Each number is 128 + 24 x the weight over its row's rms, rounded and kept within 0 to 255. Layers, rows and columns count from 0. The size above them is the row's rms in percent of the matrix's.

# layer 10 attention query, 96x96, rms 0.11, rows 0-95, columns 0-47
size [ 93  90  96  86 128  92  76 102  84 109  98  96  77  84  86  94  79  87 101  80  93 118  87  88  97  87  80 100 103  93  97  79 111 102 114 108  99 103 107  91 101  98 107 106 103 101 106 111  91 125 105 109 114 101 106  99 106 121 102 111  95 102 103 110  87  80  84 110 106  98  87 119 113 117 125 102  96 100 120  85 105  90 109 113  89  94  95 123 121  88  94  90  89  83 103  86]
[[145  98 127 133  87 109 104 131  93 178 151 150 126 137 117 163 118 105 117 115 122 124 125 103 163 153  93 121  76 176  82 106  86 142 148 145  89 114 122 128 124 133 121 126 122 112  94 148]
 [135 130 154 159  88  84 117 119  82 122 160 129  86 116 127 133 112 141  98  58 136  97 119 130 174 129 107 134  77 102 139 140 122 123 166 136 106 105 160 117 123 150 129 114 133  95  94 142]
 [ 99 172 122 111 171 122 174 146 167 114 127 126 120 132 144 128 116 123  98 148 125  70 125 136 103 102 161 138 105 123 170 155 140 121 144 125  86  91 116 139 184 173 149 125 127 147 155 147]
 [ 96 142  75 104 110 178  99 133 141 127 105 118 115 116 145 131 137 125  78 103  87 156 110 106 160 147 167 163 150 145 120 106 169 122 136 119 107 136  96 137 127 127 154 142 132 110 119 170]
 [136 145 139 130 136 133 151 121 131 129 123 118  77 112 128 123 123 162 164 154 126 104 103 148 123 121 133 128 134  82 171 153 104  97 108 127 136 140 134 154 155 111 132 126 117 113 143  98]
 [153 138 182 146 141  90 132  76 116 132 139 121 138 104 107 131 129 128 132 124  96  96 144 133 139  87 133  94 114 100 170 143 125 131 168 139 132 125 127 144 155 120 108 166  84 149 173 161]
 [ 92 165 133 102 169 141  98 117 173  92 135 108 161 129 126 150 118 160 128 102 119 104 135 161 156 114 193 130 165 104 125 124 138 146 144 132 109 139  97 136 145 115 139 141 129 109 160 165]
 [160 124 154 103 140 116 108 121 113 114 140 105 141 156 110 107 129 179 131 111 104 149 119 131 172 143 100 140 145 134  57 133 128  98 116 124 109 123 125  84  88  97 106 144 123  91  71 121]
 [169 114 109 121 126 121 177  98  82 132 140 159 117 112 109  80 114 153 146 143 128 145 129 103 146 117  64  95 107 123  97 151 154 118 120 117 137 107 146 150 140 109 120 125  90 166 100  76]
 [125 122 125  94 127 134 170 133 143 142 114 158  97 116 109 118 124 123 166 161 140 106 117 142 141  97 115 101 150  72 153 129 156  81 143 141 159 103 134 177 127 165 133 124 123 140 181 138]
 [120 133 155 125 112 123 115 124 139 111 121 143 148 139 126 146 133 131 117 178 147 157 111 108 109 164 107 107 150 125  87 103 109 137 111 153 111  83 113 107 108 179 120 110 126 154 110 142]
 [118 152 135 162 114 127 158 145 133  90  98 140 133 113 119 109 108  88  91 165 149  83 147 159 127 104 185 100 101 108 155 149 167 144 126 112 126 119 113 166 162 131 144 139 109 126 180 177]
 [140 127 128 114 162  84 112  68  84 141 118  80 131  82 160 136 106  99  84 139  96 141  97 129 168 162 104 134 142 141 150 106 157 145 124 107 123 100 138 175 133  88 149 118 115 167 121  93]
 [174 110 117 121 156 132  98 124 145 149 137 121 173 158 132 129 113 109 173 157 129 142 115  92  91 136 153 136 138 159 103 107  77 127 106 149 120 148 110 167 107  99 139 160 100 162  89 100]
 [123 157 139 168  94  94 148 150 105 136 140 139 100 157 167 153 128 163  92 136 156 102 161 145 146 120  98 146  98 125 181 148 115 150  75  95 119 109 161  98 131 137 120  94 132 139 129 119]
 [112 132 160 141 112 175 157 121  96 121 115 126 115 119 143 122 119 136 153 172 136 158  83 144  89 126  96 173 133 126 106 113 137 103  86 135 120 134 162 138  75 105 144 100 115 118 138 121]
 [116 145  97 115 141 125  88 147 169 104 132 147 146 133 134 105 128  85 138 131 124 152 133 115 139 181 137 102 156 143 105  92 104 126 141 124 114 110 138 117 147 125 112 130 129 124  99 153]
 [ 82 160 136 147 138  90 108 132 164 117 127 108 105 143 151 163 145 112 118  83  98 147 102 161 142 131 122 168 137 106 151 128 165 131 130  94 118 130 154 115 103 127 120  99 166  94 129 126]
 [138 161  87 132 138 139 187 120 143 116 149 120 119 124 118 147 105 151 128 108 145  67 152 131 119  97 101 101 114 105 133 186 111 153 115 129 109 121 159 128 132 145  94 129 107 106 121 137]
 [118 121 137 133 148 106 107 137  89 137 140  80 109 136 166 122 120 112 126 133 120 139 115 135  91 148 108 157 125 158 154 115 165 104 100  93 156 130 142 110  46 115 131 106 167 138 121 120]
 [150 128 121 112  92 162 124 148 147 152 121  86 117 123 104 178 108 155 134 110 158 141 145 140 105 138 178 153 108 160 122 118  64  98 135 174 140 113 114 101 114 118 117  97 170 129 112 134]
 [ 99 122 145 122 108 123  93 155  88 135 145 119 105 145 136 150 134 103 101 106  92 145 125 149 164 115 149 135 116 134 154  92 135 109 144 106 119 124 159 133 125 125 142  98 167  58 150 186]
 [128 123 123 112 120 179 125 149 156 150 104 142 126 165 121 158 135 142 166 144 148 112 117  89 145 134 124 113 127 157  95 106  90 137  84 140 132 139 113 123 180 140 131 118  72 136  96 124]
 [ 99 115 112 130 141 141 119 153 116 124 122 108 105 140 116  82 151 135 133 118 170 136 100 107 167 140 105 122 148 131  89 120 135 128  89  94 176 151 129 102 141  86 143 118 138  81 151 105]
 [111 147 150 129 117 106 119 147 119 136 146  90 126 138 128 115 104 190 122 150 162 137 112 134 123 153 107 162  96 105  92 129 144 125 112 138  79 100 129  96 108 122 127 116 172 141 119  74]
 [107  92 177  96 101 127 126 133  96 162 157 136 116 120 138 101 154 115 113 184 106 151 108 129 119 149  98 142 119 145 134  99 148 152  98  98 118 102 108 112  87 112 158  92 113 130 123  74]
 [ 97 101 139 108 119 169 182 166 132 117 115 150 152 154 143 148 133 139 112 144 126  91 163 126 139 113  99 109 139 141 116 156 119 177 133 120 106 145 128 128 138 160 135 146  72 152 135  91]
 [141 118 103 106  98 120 105 167 106 151 143  91  88  99 119 171 115 103 143 106 125 101 112 147 151  99 121 133  91  86 106 128 112  90 147  98 147 120 154 128 122 119 105  80 125 109 131 167]
 [134 132 130 118 177 156 151 117 166 150 115 116 139 107 107 174 122 146 148 120 100 100  96 144 107  95 117 138 141 146 180 118 129 136 105 125 160 132 117 144 142 118 144 133  83 145 129 112]
 [143  93  98 113  90 149 123 137 103 145 110 113  89  81 101  97 111 129 143 119 142 121 107 130 172 151 145 111 130 126 106  75 125  89 116 113 143 109 144 143 132 103 106 112 142  84 113 149]
 [124 156 134 137 151  81 129 127 151 111 126  83 110 145 113 141 142 125 134 140 163 120 122 130  63 141 138 148 129 124 156 132 122 110 133 126 135 122 139 124 146 150 121  97 125 139 125 139]
 [153 128 169 124 105  94 149 134  79 137 141 147  84 119 123 149 127 108 136 179 145  89 119 126 153 120  85 111 115 103 123 158 109 103 122 140 154 116 170 172 107 115 146 117 107 144 137 105]
 [ 81 132 144 104 139 106 159  95 147 143 132 129  92 110 131 140 143 122 105 146  88 109  82 145 131 186 181 122 135 146 137 160 108 106  92 109 108  69 147 141 179 129 133 147 154 133 162  77]
 [109 152 111 155 127 140 124  81 146 168 119 130 104 124 144 127 155 126 154 111  98 132 106 119 141 169 140 148 121 165 105 131 128  83 133 137 152 130 171 170 151 153  98 113  92 146 143 121]
 [ 90 129 128 110 138  85  90 134 123 158 110 155 108 136 124 109 130  99 116  94 145 135  69 101 145 183  80 140 121 168 111 129 139 131  81 135 153 156 155 146 104 104 145 116 134 115 151 102]
 [125 142 157 163 141 147 108 118 137 159 132 154 135 117 121 115 139 190  82 113 152 128 153 180 152  90 130 122 122  58 134 129 134  93 170 126 142  91 145 170 135 104 127 124 118 147 104 140]
 [109 132 154 105 111  88 120  95 110 107 155  88 105 101 151 144 151 118 144 145 126 102 132 143 182 141 107 107 126  92 171 105 148 156 129  99  80 115 170 128 110  69 135 136 123 187 139 111]
 [146 145 137 105 121 103 130  66 134 109 123 110 123 104 141 169 100 116 115 126 115 147 135 110 110 134 106 138 158 129 164 129 123 113  99 148  90  90 146 121 166 137 146 128 148 124 131 115]
 [132  96 138 144  86 125 179 119 159 152 122 107 105 154 126 164 168 124 115 166 120  87 107 134 108 159 178 133 125 141 135  92 168 143 139 130  61 154  91 116 160 150 118 161 109 154 162 102]
 [124 167 119 128 119  80 142 142 129 174 146  67 169 133 161 139  92  78 171 126  97 127 105  88 152 140 104 109  98 138 136 133 125  93 164 113 174 165 123 120 104 123 162 137 139 150 120 147]
 [152 109 144 101 131 178 110  80  99 128 136 123  94  99 119 170 146  96  99 131  75 130 120  88 144  95 126 132 133 127 134 119 165 156 158  97 101  76 147 162 144 110 126 149 104  93 160 100]
 [ 94 133 117 107 153 115 144 102 162 145 171 116 121 138 155 147 172 101 179  99  96 126 113 160 156 140 151 146 141  86 146 124 125 103 155 121 130 105  70 155 116 135 148 135 105 143 146 149]
 [149 113 144 168 153 131 157 132 158 140 143  81 110 118 114 130  95 116 151  91 118 142 146 127 121  95 125 111  95  99 118 106 138  94 120 146 121 122 129 141 147 179 116  88 133 146 148 168]
 [121  75 104 168 107 137 130 110 132 136  96 120 110 121 136 133 138 141 116 192 118 114  92 147 135 152 134 120 123  56  97 111 166 165 133 128  62  82 129 152 103 118  89 113 134 128 128  90]
 [144 111  80 131 136 152 141 123 106 195 113  88  99  77 131 105 122 143 134 137  64 131 141 137 130 161 124 110 106 108 125 121 152 120 129 108 145 118 122 144 108 147 100  98 124 107 120 115]
 [136 118 116 159 143 136 139 114 151 162 109  95 131 105 156 164  94 110 131 163  85 155 138 152 141 154 121 108 131 119 144 142 122  92 126 122 150 139  99 154  94 135 116 170 125 142 152 138]
 [128 134  89 168 149 119 112 111  97 173  92 121  97  91 137 137 152 171  72 130  94 139 113 127 134 173 172 144 154 139 120 155 128 112 114 118 143 100 119 120 151  90 112 143 132 105 141 143]
 [136 116  79 110 127 127 120 137 117  86 111 194 118 140 122  58 126 119 169 103 169 152 127  97 121 109 110 147 134  86 130 168 173 104 146 134 113 111 158  97 143 145 146 132 108 136 141 123]
 [136 160 182 127 141 142 113 118 169 128 141 136 121 120 108 114 143 163 124 128 114 101 148 129  98 110 156 134 131 123 148  99 102 171 108 108 135 156 157 121 119 133  92 124 171  91 119 148]
 [147 145 119 136 140 160 188  79 142 128 121 144 120  77 148 163 108  97 142 176 117 134 111  95 144 180 148 121 138 180 112 127 113 124 123 127  94 101 164 156 140 140  94 114 134 177 132  91]
 [133 137 148  87 155  80  55 107 137 118 109  58 147 119 156 149 140 135 149 149 114 130 132 131 110 138 132 130 139 110 136 108 138 136 123 160 120 136  89 156 116  87 153 137 144 157 145 142]
 [ 85 122 121 147 135  98 135 139 109 127 110 124  95 122 121 133 165 150 100 118 152 116  96 136 159 142 115 128 107  75 129 110 146 117 129 108  90 145 120 144 110  95 135 104 173  94 150 187]
 [134 121 197  89 147 116 149 139 127 158 136 119  96 132 116 120 116 114 105 130 132 141 125 125  90 102 158 161 111 155 141 110  87 202  98 153  95 147 150  86  99 142 139 129 140  80 156 130]
 [136 131  65 107 108 167 113 152 130 107 101  95 109 124 124 115 132 115 173  98 158 147 142 110 118  99 104 141 126 167  98  96 153 131  99 158 129 137 141 125 177 140 100 144  92 117 104 164]
 [ 82 104 123 119 136 115 172 120 136 115 163 151 162 101 152 118 144 104 166  48 142 107 129 168 126 130 137 125 114 131 142  70 112 145 144 111 138 144  88 112 117 131 132 142 146  92 151 171]
 [150  95 130 128  91 134 126 167  92 104 125 137  78 138 127 172 139 143 108 145 115 145 151  83 142  86  85 107 147  87 125 137 161 112 142 137  91  94 141 130 180 164 133 113 132 108 182 144]
 [156 132 119 134 118 103 136 118 139 148 101 101 117 139 128 164 158 119  80 124 120 135 111 134 126 103 133 157 154 108 113 137 119 104 105 102 127 122 122 139 123 114 171 131 131 108 142 123]
 [107 122  62  94 150  89 113 130 134 177 131  99  82 130 144 109 125 123 142 105 165 141 110 130 104 112 135 125 123 116  54 155 112 145 140 135 114 190 146 126 106 154 131 129 121 154 160 152]
 [131 134 175  95  93  86 130 179 127 133 147 134 111  85  93 116 141 133 141 105 120 100 146 127 139 126 108 123 139 113 147 141 111 146 151 141 124 108 107 120 112 132 118  83 153 145 142 147]
 [104  94 119 166 116 130 105 145 132  83 127 123 179 137 138 141 110  94 131 167 101 115 120 156 104 125 149 124 107 178 148 108 134  96 151 160 146  57 113  93 175 107 134 155 140 115 124 114]
 [ 92 124 177  91 140 115 125 110 155 132 106 131 137 129 132 137 144 119 111 128 129  90 102 111 104 102 141 142 103 125 134 109 174 154 173 130  83 165 124 116 153 126 130 148 179 129 162 117]
 [104 143 108 126 158 167  82  77  98  80 156 132  91 116 171 128 133 123 158 147 103 146 144 122 137  82 147 160 120 149 129 134 104 140 150 120 126 134 174 147 161  94 118 122 183 105 117 142]
 [139 116 133 138 136 149  98  83 124 166 102  74  55 100 130  77 132 122 140 134 107 142 110 132 125  61 171 156 117 144 126  87 140 133 128 131 159 106 119 134 144 119 123 130 137  87 123 145]
 [143 133 127  99 115 148 150 153 130 125 137 131 116 108 143 139 166  90 123 140 116 128 130 107 118 156 108 166 108 153 110 119 143 141  96  90 101 176 148 126  88 129 130 113 116  98 143 116]
 [130 141  90 146 135 147 113 168 119 120 135 145  97 115 110 121  97 164 139 133 149 144 154 167 119  84  78 154  80 123 102  79 138 167 124 120 127 124 120 154 134 153 111 117 137 123 110 152]
 [158 129 138 138 123  71 115 134  86 118 166 126  98 131 110 114 111 146 125 129 165 147 140 162 132 110  63 114  80 107 143 117 161 121 157 136  52 123 158 138 100 135 128 125 125 150 117 102]
 [154 125 121 103 176 112 157  93 160 119 127 144 188 150 127 188 126 117 125 118 119 140 129 103 125 168 150 117 119 116 114 187 116 116 164 168 137 148 119 110 124 163 101 110 133 139 163 137]
 [101 110 111 107 138 110 157 129 124 140 123  75  92 116 118 125 145 134 115  87  91 154  99 131 166 143 163 120 159 111 123 118 170  87 127 130 165 175 114 127 144 103 135 141 132 115 173 131]
 [123 151 128 145 116 118 177 114 139 118 163 145 170 111 118 122 152 144 120 126 147 147 121 138 129 137 119  85 105 151 128 185  84 136 109 113  89 119 136 145 160 145 126 171 118 153 105 119]
 [108 171 168 165 111 146 122  94 113 142 138 182 138 150 119 125 162 109 123 144 105 105 134  72 130 128 106  82 117 140 134 147  73 162 118 112 132 118 115 109 155 132 128 103 103 105 181 131]
 [117 179 118 145 124 134 143  99 150 124  88 115 112 104  96  70 113 161 143 120 153 135 127 115  96 120 106 157 178 110 135 135 115 186 118 140 146 102 121 109 110 119 122 133 102 110 168 129]
 [121 115 104 119  89 124 105 138 138 117 114  79  97 127 165 122 143 146  93  83 155 138 106 152 128 151 163 148 165 136 131  97 159 119 115 144 140 149 107 113  81 135 146 150 152 131 147 122]
 [138 137 120 146 118 147 154 124 140 135 146 151 177 136 138 111 104 116 106 152 150 132 158 106 124 118  93 103 122 147  96 168  95 153 110 123  94 100 131 122 158 119 156 153 121 157  95 125]
 [112 128 142 107 163 104 135 155 137 130 143  66 114 134 100  95 129 119 135 128  88 175 122 173 129 129 161 168 148 134 171 105 149  73 126 137 162 118 124 124 132 101 133 154 107  89 165 132]
 [120 142 143 156  99 114  76 152 134 139  91 138 157 138 138 101 103 132 104 197 129 105 134 120  96 133 129 122 125 127 148 148 116 139 129 160 134 121 169 116 129 137 121 123  80 136 105 185]
 [148 126 169 123 137 116 132  96 101  95 134 146 163 143 128 110 136 129  86 157 115  94 176  94 157 129 127  77 129 160  79 156  93 154 145 138  77 132 120 142 157 141 153 150  98 113  89 117]
 [164  85 146  95 161 141 142 171 110  94 125 153 154 137 135 141 140  80 110 123  86 183 140 122 118 160 124 120 115 191 106 141 108 126 148 155  75 150 114 120 137 131  97 147 149  94  82 132]
 [123 133 120 160 102 102 104 107  84 120 135 129  98 108 105 139 126 157  84 140 142 151 139 159 144  93 130 185 110 107 166 126 149 129 122 110 130 138 167 122 105  62 137 101 114 125 136 156]
 [111 131 114 151 110  89 146 108 145 118 119 144 130 118 143 138 133 140 135 171 202  92 158 137 145 135 113  63 105 102 145 151 100 125 130 126  88 157 159 131 145 159  92  86 143 151 149 152]
 [120 128 112  85 141 120 159 123 145 108 114 142 141 123 139 175 180 113 158  96  99 109 136 120 138 141 123 104 118 155  98 159 125 124 131 107 131 113  91 153 135 153 120 164 104 120 165 145]
 [143 107 116 114 136 135  90 161 167 131 125 103 103 131 127 135 104 120 139  90 149 186 103 152  96 148 161 185 137 108 155 111 155 106 131 130 144 155 151 113 124 131 111 110 160 138  88 133]
 [114 150 118 136 104 130 109 130  98 149 154 111  97 126  99 108 116 153 106 155 153 154  90 163 121 100  78 152 124  63 104  90 155 128 110 146 128 135 118 145 116  84 135 101 109 127 156 146]
 [153 108 144 120 173 160 124 136 166 103 127  86 104 103 136 140 132 139 152  71  95 128 115 110 114 154 162 181 173 151 148 108 166 136 126 130 141 120 105 109  71 146 124 150 138 133 102 126]
 [149 137 113 152 121 109 156 124  97 116 144 158 123 122 108  88 116 118 136 207 142  63 149 114 143  93  95 105  97 105  97 160 118 157 131 137 127 112 167 139 130 103 132 115 137 133 120 111]
 [140 142 102 164 102 147 137 139 115 180 134 131 111 120 124  99 115 110  87 115 165 130 138 156 167 128  97 102 110 113 145 158 124 139 108  96 161 120 176 123 141 126 148  94 152 130 102 122]
 [119 179 136 140 127 176  97 131 135 131 144 171 144 133 122 120 137 132 118 152 116 127 173  92 123 118 124 108 132 125 105 133 103 166 127  91 124  99 106 124 160 149 140 112 121  95  83 138]
 [146 164 125 131 137 124 124  98 158  61 116 155 173 147 140 141 149 131 120 147 119 147 159 118 123 149 128 133 132 180 120 146 102 169 149 116  82  76 133  99 148 172 125 131 118 132 125 121]
 [111 142  79 132 148 180 116 164 149 116 140 132  99 124 130 108 122 119 125  99 126 178  76 124 138 119 131 177 149 129  86 122 159 103 110 134 135 137 141 124 117 108 146 117 135 109 129 126]
 [117 149  93 105 149 167 108 157 164 103 110 119 107 139 126 149 130 128 130 111 118 149 107 139 117 141 157 174 149 127  93 102 158  85 138 148 122 108 100 123  98 139 105 122 174 123 138 120]
 [101 141 148 119 106 134 116 121 159 133 102 122 150 141 162 139 132 123 135 146  96  84 103  90 110 134 180 135 143 145 106 135 130 100 145 134 154 109 139 125 146 108 133 173 123  94 152 159]
 [118 131 138 137 146 102 123 105 171  95 106 123 171 148 139 151 141 129 101 144 117 160 170 142 107 163 127 102 133 150 123 118 105 180 120 132 121  94 120 117 127 157 145 145 120 128 131 131]
 [ 95 153 126 117 126 125 151 128 192 126 127 130 169 146 164 133 155 105 112  93 124 106 158 143 133 137 174 108 137 112 131 154  88 138 147 123 132 101 121  85 141 155 134 132 127 130 158 120]
 [113 136 162 100 131 128 105 133 143 105 145 162 127 152 153 187 145 117 176 157 103 104  83 115  96 123 148 151 130 168 131 144 122 125 149 129 131 154 106 175 115 103 127 168 111 101 160 134]
 [105 110 145 128  82 124  99 128  75 138 108 110 101 117 130 140 122 134 104 137  54 105 156 146 160 150 151 123 101 148 182 101 164 126 131 112 159 147 148 117  96  92 154 122 131  67 138  94]
 [132 135 150 147 123 107 112 132 129 128 133 130 127 115 130 121 128 130  62 152 117 109 187 134 144 140 152 128 118 111 160 144 100 192 127  97 114 126 152 103 121 157 127  95 127 106 148 123]
 [119 125 111 178  90 137  72 149  82 150 138 124  76 142 140 109 154 175 117 108 146 150 112  98 107 128 103 161 115 144 135  88 155 170 124 111 152 144 141 131 107 145 154 117 131 115 115 154]]